Weights of a small GPT-style language model, trained from scratch on English Wikipedia: an embedding shortcut.
Each number is 128 + 24 x the weight over its row's rms, rounded and kept within 0 to 255. Layers, rows and columns count from 0. Numbers have three digits each. The size before them is the row's rms in percent of the matrix's.

# layer 4 MLP down (transposed), 2304x768, rms 0.0434, rows 836-861, columns 256-383
085:138131143161100118134125114128132140121173132132135108141076167122139127169162145117150127127104133134134175114143091146161125120130129168136161146118157164137156131134100119158136126175117140108123102126159131146128113105146148131126130128120117102148143152128129133137124070124128116100160145118157118100088140127133094137116125163073163113136138076146135086107098146141156134132092
099:126108144101095142139098123128126177102078108112177099115126099131071119110123144137138100108148159056124157127112140111138100161143159181098097112149139143133135161120103130157141119153125107116132106090152135111103150127136114133130114134152103126114137145128097162105135137128117120177111100114165095132140109132126115136136124146156119152119112113139140142099111124116149152114141
110:130148151112109171128126152111097125133127091120071090097105116108083081154132108125091128120114133146129103139091133114115149129161141113107179107120121086098143121102100137133082153131138109122129092111102152129150144138159077081124111130132142161135118137122158075168125158149153078126124124095148157137108114123061126163100091124115176137136128168147121124107140110097134146163101
106:156129146179125116160118147107097100110163112140116129101129081096102113129132115162158144128129138168098117086134107157149107124117102114140127158107149123116085091095167117133102155118120151089090148134128134092107157102176147130142141149154128157118115121150154122103112098066130101144122153110138137119108158099158141153148105125127129119135124124144131133138113130144103119145068
092:102103125122164112085140141107100079142140142114130156162136139110123132120151176101108103097163158104134089101151112128090149141099132089128149107086087095117142134148135110146127098102128134092198154185146146109173101105099124104161137118137165137147176164125145194134126124168150105098103168079141143110147122148107158097124129097111183176111152176122159142184179096109126140129113
099:133076104116153146112196144117118114141139129139103125153167109126122137132138161130116157139127113096081161106129078090115115142111147119145087123156125134161143137095123097088141132096128139107134153142138138173135128119151140145119122131126126152149130136141104146095090084128139164126170150123112180077157169118099114130086167128132121124123108164153157136090163099139114134138123
113:148144075090099107149147126134084149122162134106155124114173124162156103103162095110143129125115119069158113114127106154110149144116110119077096098108116102069130181081139172096154128153146186111128113126123113168099092127117142158095146124106076119140171121142118110127061144130171107140138132109136127119107112158128146109085159113128152123146143136159141134103141120097107153118112
099:128124117107165127136096129124138110114126116098153116075109164118163148126135161149148116144128119135121143154115130152162128124101153117114136132097131070192147154157114127125139104097077191138124153121099141138128142145133143182105136132068170104137113103140154112136129085063118106086116140109085128110156094132148132097116112169112162128111115121142115173134104102146108103143111
110:099143109117107110135136114102133142100143121134104151139124116139136137124112130131116109118109139129058122091128096139129110121120113127090155102101126145101177128118103156147156116163131137106129107139112110094150164099124157102146082108143143117137121150104170116099123191123101127109150170137112156116123159135164123113105124114098083143134121154123141120087117096136160138137136
097:113150144116140155116131113152117189117134147130098153156113094124128123160181155104144165157122101200151157111144132139133135096110200132130090105180123087094162147143129122149068125169112120120153128127152099094128157143079144118137167149122123146080085165165112133089140133107127145106152140133118105129155122091115109114137110093133136097093144138133146161134102157102112123185139
103:139125125119156089072165086140111132108131116110137107150116136119069127121131108094147107152137139076167137181109090134085139090122111140126099125105169137140086048092147072142109117122149114121134137150130145133087101091123151083140142197158099153087138102138122112145175128169116124141164120106145134148143136135097126139096121122120132140152143156127159135162130163105130161120155
092:147145121117141161103106121174157145122099100116148120133135100139118131125115097129151097097117134098132150111075145138117127146138133160159111173134120161172133133133156153100182145149096110126103137149111097132108081168080182107145100133091124123117137113099118113114130136106135083113143154159125121134094133148166148100130153138133101134106162130152116154140148195181146113098107
103:097138138102150083062100175153117148111173148117168081118083176110072101134141142131104117114101074147139115153115131116120136145142127118141108141121123120118125118174114111127095076130101156086129093141139105116140115110137154104141118081090123076133148078161111118153134093114146152121134130109113108169150081132102108135122142164090124108093127123105136104112169107128156110142105
091:117118108158094141113141175089130123128135132096065107144130109166110103135121107112160093121107148151135112121158161140148174104137133112059133145084155122124137122126114150112127107146116173137108140117112125131083125153101123110119157141159142132103175136144120114150176102115121173108099121178152145128153151141090183099179204148134146079104119122095111082139139090114108146120143
103:115161175143120140084116150151134094143154150109116108141138117128152105127137137084149131143102128119122132130142145114124146195145120105114156117100168141161116114080127124133148130101143138163152134103125089171110110134111166105146128135151135097106139118088091164152145140123135159091121198129137149107086149152107138106084128186129118114130083139128147125144108092110141135184159
097:118176140105157110144155123103162112133141110124106119119130148105152121153128202102132143122167116110123139142134086125132066131114163158131083116121089163177103097141129131127166123144141101154145112135123151098178128123139083116104131080116098168120160152144139140153102122127119150100140130131137119111125116123157143098138088171146142165126075145085137114121119103121147141168122
104:144141150081155135143127124113085135159085114144107166096173157098162130165108105098137167144135159104157122140145084084141129137117151151142088076125124173164153118152128122108139112177147145169127168142135129137123144085188124130111097103087140144149148126140120122155140138163117118070123134105114107112142150092086140123160101114086134102096164107113161140133135120107111139133126
105:111116154122134111081117122140123105101127102122096143117108112151176146156144143113177108163147139173109167109122103133130123053159130122138151160157080132123113114082104106082145104180161130124123139166105114119155134127141136110148129138120185145146174116114093130106136087075141100143133175145090117127129106125109116150125119158116103129148102162113139131136097112135096145139081
095:156168116160112142079117096151103140075142107132168132108125123102136111159102097125111087126090152170132110098094088132134136155156144130111156138144114137152159155144148124164149117118122139126152122135116149120141096137119151101124154112147089148148129138098147153104117122151101122120102130125102116079129103144128097087119131123091135185145151156140117116121131145117110118071087
104:133110110132186083163141138117139140107134190136094130092116151095123047165152124108155153148148189135189135125142123159158143130142117127072114141104152100153139147084149120129110095112139113090117122136102141148101130102175106154109182111170120146122135106153145058134128146121120144074096127112103170133095116138109145124160138087180149122147126105193119163172196128150142136127125
096:123122120124174150098168106132157095128126122114113118097138095199108132108129136123133184144164127109130131099189131134114148141152112160152117126123150139125097110129119097121132112108154137142097160145114145119130163089120150147116147181179142109098156113120159096083170164123132167155104164107139114158096137112110103149123091101118143099113138098150126108167152104135152086134091
110:150139124116120109135093148130139150099123121138110188123117172174103118121163148157133160170132107129101121125153131126158152144144112142116112095144136156120104105149111113125146160108125099111138062131103190127163114140098129129127106118117093146122155110140134110111147100134058127135149109140063147101141127118102125156137135119132108130143136116106114111126131131150156140118120
101:113136126151182108098157159130120153102141135194138164114107128141118088157168147097114121125161110142129151135107146165112144178128126122119125125117144169160145138124108130093135152106126107097117113160128143147145112124130070136099136171129167114128076098103083160122150122110126113134115171145124122129129153103164134095135146130116141131103150101132093129096155119157130138129103
104:157127139131130134168125135144108114154113125125106151133104134152159160136086114147160102128083127104119127165155118130135119118091104139135122151137134126107137090135156137140136167151107126127119116105108087141118078094086104115134164155134163102163112151139056127138097140099119149149141085136131137105149163150095104116105126125136140109124139132107139113111118125158118147163131
096:167102120129098111124148149140104095105124122097125165129157112178126142114136124142150159136138160102148129091106142150119140141137169134116175121118130112171122155159122132092132118128137138126113140108128166045144143095075125106135105121080121164105136166132119124124132192143107116138100141131108156123141137176110147127109137091135119178092121098133154143120107117118143112166127
097:102123105146116143094094159121134140118084121112131064096107174094115134124137152098112114163113131132122090110110156104151132130114120129176142126079131137122107094111110103106125152109113114091119128151075130141117122127120169124148119146082129137152117127178110110124143140060158144143169174180151135125117138109119142132156096116100113086158164135119151147164159092120119113136165
# layer 4 MLP up, 2304x768, rms 0.0761, rows 837-861, columns 256-383
100:140128119159141172134160102124106159119126130117113109163119132082128138149134133143120133137102127107126080104134118091115098138108117136131117127101166101152184092105122123122130130144183107106105115125109117156103162119084133098164130102079126131097126155119158121132154166111143166131139119110114139139133134115143153143145118108158171101124135106103118097148166091119100164138113
107:132137085112111143151085146151128144166173102113064131171154124096155084127150159116139124120137115147099124128080138118152090155164166145115102123097159104138135132092132167126130126143150126131151138095135101103142145134157099096135127131138125114174126117158102105153139139128075092155159108117119155082080148153121122136103106090102152101104101147132143145152117124178108145175123
104:097197115119150179146131108122130158094159146103128134090112141098146095142131167058088124128114133118110110133169174154131135085166117157117143127144107109113140094100116137104119059133174136102109133130137125126135123123161173118130147129136130111129151135145112133101148144100123122119137146104130162129121132134131084153135111129122122106120109124157128134060151153169189094087103
097:146095177131155112134113103117154102100124162104163139156141134143141117179168149120088139109142167109097126171105115134128095145131157094177136115085167137144117105097159144127101124163123124125101125144158105115123134130136140091111181133134106099138121140142094124139155133121134144109164101110138165108095124128136111162085087204079107163143105111138105134142113160131143102084152
099:169108135131107143139136124151118118106116133176115097123114116142140164103123133108136163112143142132107128075131105140115125102119092121174138165125094146129084135155129131153106089117106129116073152109155153121103114113134131105145138118155115125133088111128164112128097120162152127160138109125164194125114178101159131120112100112132154080085123127105113113107163154124098128143147
103:135120120137115166123136167155138156168079148126107087118131098121113083161135104158110112122111133160115133152106110112116105138109116125113108147126118154104131068133116094114111153125096104115141101072153140108169170118090129091135161116128155132161113122124143125120142094100156122133119148108089131154129138149105125111138131120113124155149119129130150140077166125076112128123141
098:082170086109134140123155101118122133120151133143094119110130115111129128146178145104123121136148129117105171159103150138141182144192103112098198171155125168140114095106134108156095134120098164116093171142101122161100170104092126104151144111130136120111119125100143100122096125098123109149106128115118100141133148111142143155101133140125141105125160086111117101178099121161124112113145
104:152101116138118131161132134129120106164131103114108168166106125123130085104158154121153131144120134172181159143128113143158155115135116147112136128208169094120117117114150141099104069118096117173111100114118144149166161121124151122095170127094142124126153150118147124142101156136117134085118141097184095140159130144095085139130120152112122118123133148139175104105157164157111175136129
096:167120165185109109167114114141132152137093161092154149167155125137149126079115098129121147136126099173145147165148118135172145153158144116146120127134154098147141147120141158138154107103101123125147130140145142118196146129133151123160133105160165146094171139090144132108121124138125141134065181133145125069119140108135162109109161108142116102159118144121103081165142111104138082175143
098:132137171139114141139123149108134130140167115121114119127116123150136118150105122158159141100143121161078147111122135166125164122149141102111063129144127095202158092150131094105093111125088138122095114164140098100137109146113098120137101138142158122116127112140155139184154132134110107145116122172089152074121114122122098186180149101165121123126099155104077121152164150175107172128156
095:072101120155114092121113149121105121168143135103151101097147141095160192088118131118150107113132125137127155110142125140154096121122088146119126120144103165119112117086169122100096091115145128135141129134128113127144149108173113147139147152107132145102138135139099136113139148139138103099102155142163110145147133168151129138126090136126115137135112141170142101144134106099164104118113
102:124120134119112070066118171151122143106137148117136103132136136131135090130111173133102135108130108128120144131107110117126151097168138140155149125131139121111134115141137140152118105120129132173130103119146107107158093095146127142104124132128129129124126134124118124161158136147150133107156141144134087156151140149136150118146107140135078132090149100080113135146101105109125119118125
093:138065138152113115108124141135120145081128098146157128074128133112117121092118112147122154070127153100111108140143122117121103124145123133126087150124158150171109139144118146159135118128166124113092095138122127165119149098155137101130122143135104119144125127111159147101118127157118089154161149167092117170165096148141126123128120112127090118115159091099122112152179111093119134122149
105:152136136135109140101126152123139131101153169137109164194121110109120123120118165101117121133113178123128145087118139105115180120159107105173139126141188156126087109178133117139141140142145108093119151136105157104118083169076111111134146100120168123066104117140108140173077137151149151162094160103127131148147113129111120127168178115137166126152103159125134141146146108124153140145097
098:139093094147130135098101167108135088123148166097120093117108116132160122094182117116146128107146104121150120118087144141139132118093113141113087094090157137127143118097121101164108115106143157153113126161132091101116158130106104144114110138112103099068101122104151162147123142124096095127134119157123134132135107112134156130103143106090127123103163140104138082163123141087073145126124
106:173157111092098109078197135140118140149139138124153124102087116120094131125128110116163184120133118089123178142142149104168115117156147158122107081086176108142121113124117106172130099113097088174114108078078140133132101116137122117138138134088150107114075107134158143108156149141125105104088145118133096118134143111093145120149152132105112115125133137115102153135157126130102114131183
101:098119123107159083159089154151136115078139108094124092119104094116161129144148137130139146142151150106135124165146095165117164150174176114124175084151110086140157098142105134104122111136073125154125120154156146098124153116134154154138110107124155141131125139106129130131078113131138138121095083126119110134099116130127170137099127125125117122156136098127124134114136108113141102101110
097:091151155131103099115114138117106144158161108132180129171137135120109117142073106100126169134139166104129124114131107130158144132090132126099092162097131133110102110159142084129146158106102110146131145106139120117134174119115122131168101155080102105144115119139152114110129132143123077141143120139136126111123142143092119127148106131180159163112166119098106119126124087153112105134140
105:154137167159131109143070135108139117138072148134139092152100127131099130174093132116166083164106126109138131162101135123142117142140140129078116116091116096174099112079150132109096110111140139132114120114121145144125121132092124145172141110136155105130125149124105154105091144142130102104124104144120096089100113147131141125110120139107130156151127124127139107083161122092131140124152
098:094141134137138110171136130138090122089153113089128162070072105144122112136126145088148128130164137097095118166137117150087123129107131123187120091097135106137140174127106145099138154091148109123139113157156136151133120118126150102106123119108143169116144090134100128174170131143092105146176083146150147112141116146101129125092168117162133132115110113136149150145101079158115158117162
106:103165098101108094084132153131130117150146129136119153132153155094149111117140132174118128151182145152119137117099183098132105187105140122141104158146133122146108144119178144144171143146138099151144131124165098131102151060117135140125136128084091154137167123158138101118121129154143142140150134126159164115099148140111130156091079106091126115133123144112113122118132104120142177125143
098:125162113149150102136129132078151121139116089131218120136109100173096136167131139139141114127126112161135103128128144129132133147124118158130126101162120104104127140127174114106122151159149124102095179103120118112125120116125104110097149168077122118112127110103172122117153148153113151152161100122112123127093137173144151155090087147160096132190156139125117124085108128132137133121113
100:090148139132167111153128132143116131114131106114111158147126143155143160100140090131137164145099139137079162147140153160125141081130147137153125133147141121115158082109139142137133097122109106102113121091162137168167098117140096131155088164101129088114131117175157067137111117107132123081137131095143125137141128124105125111142131144109123147151128128102100126106095150153169082116142
099:133179117139147139146120149128112130148147138090158078136105127159138150153141120091120086109102198119153132123142129147134117090132121143074128167118120160167121102108137103108140096109111085089142161125164115138115107125141163120121149106113137121081144149149123130169112136131172144151124106084160126114119082080103124098126121097121111065142154136150080083139157138079081105157116
098:091150118142144135130103134170116106128189111198192142138135131117128115152136128116165144138156115155142137131164106109138106054138164107105140116106095096094119098119138125109198152127170124145179098126162105110153143109108125136103062065122145150173149104115141130120177106142100152105174127124148122099108123170145138106137096134199170151157137144126161115099133135128135104116074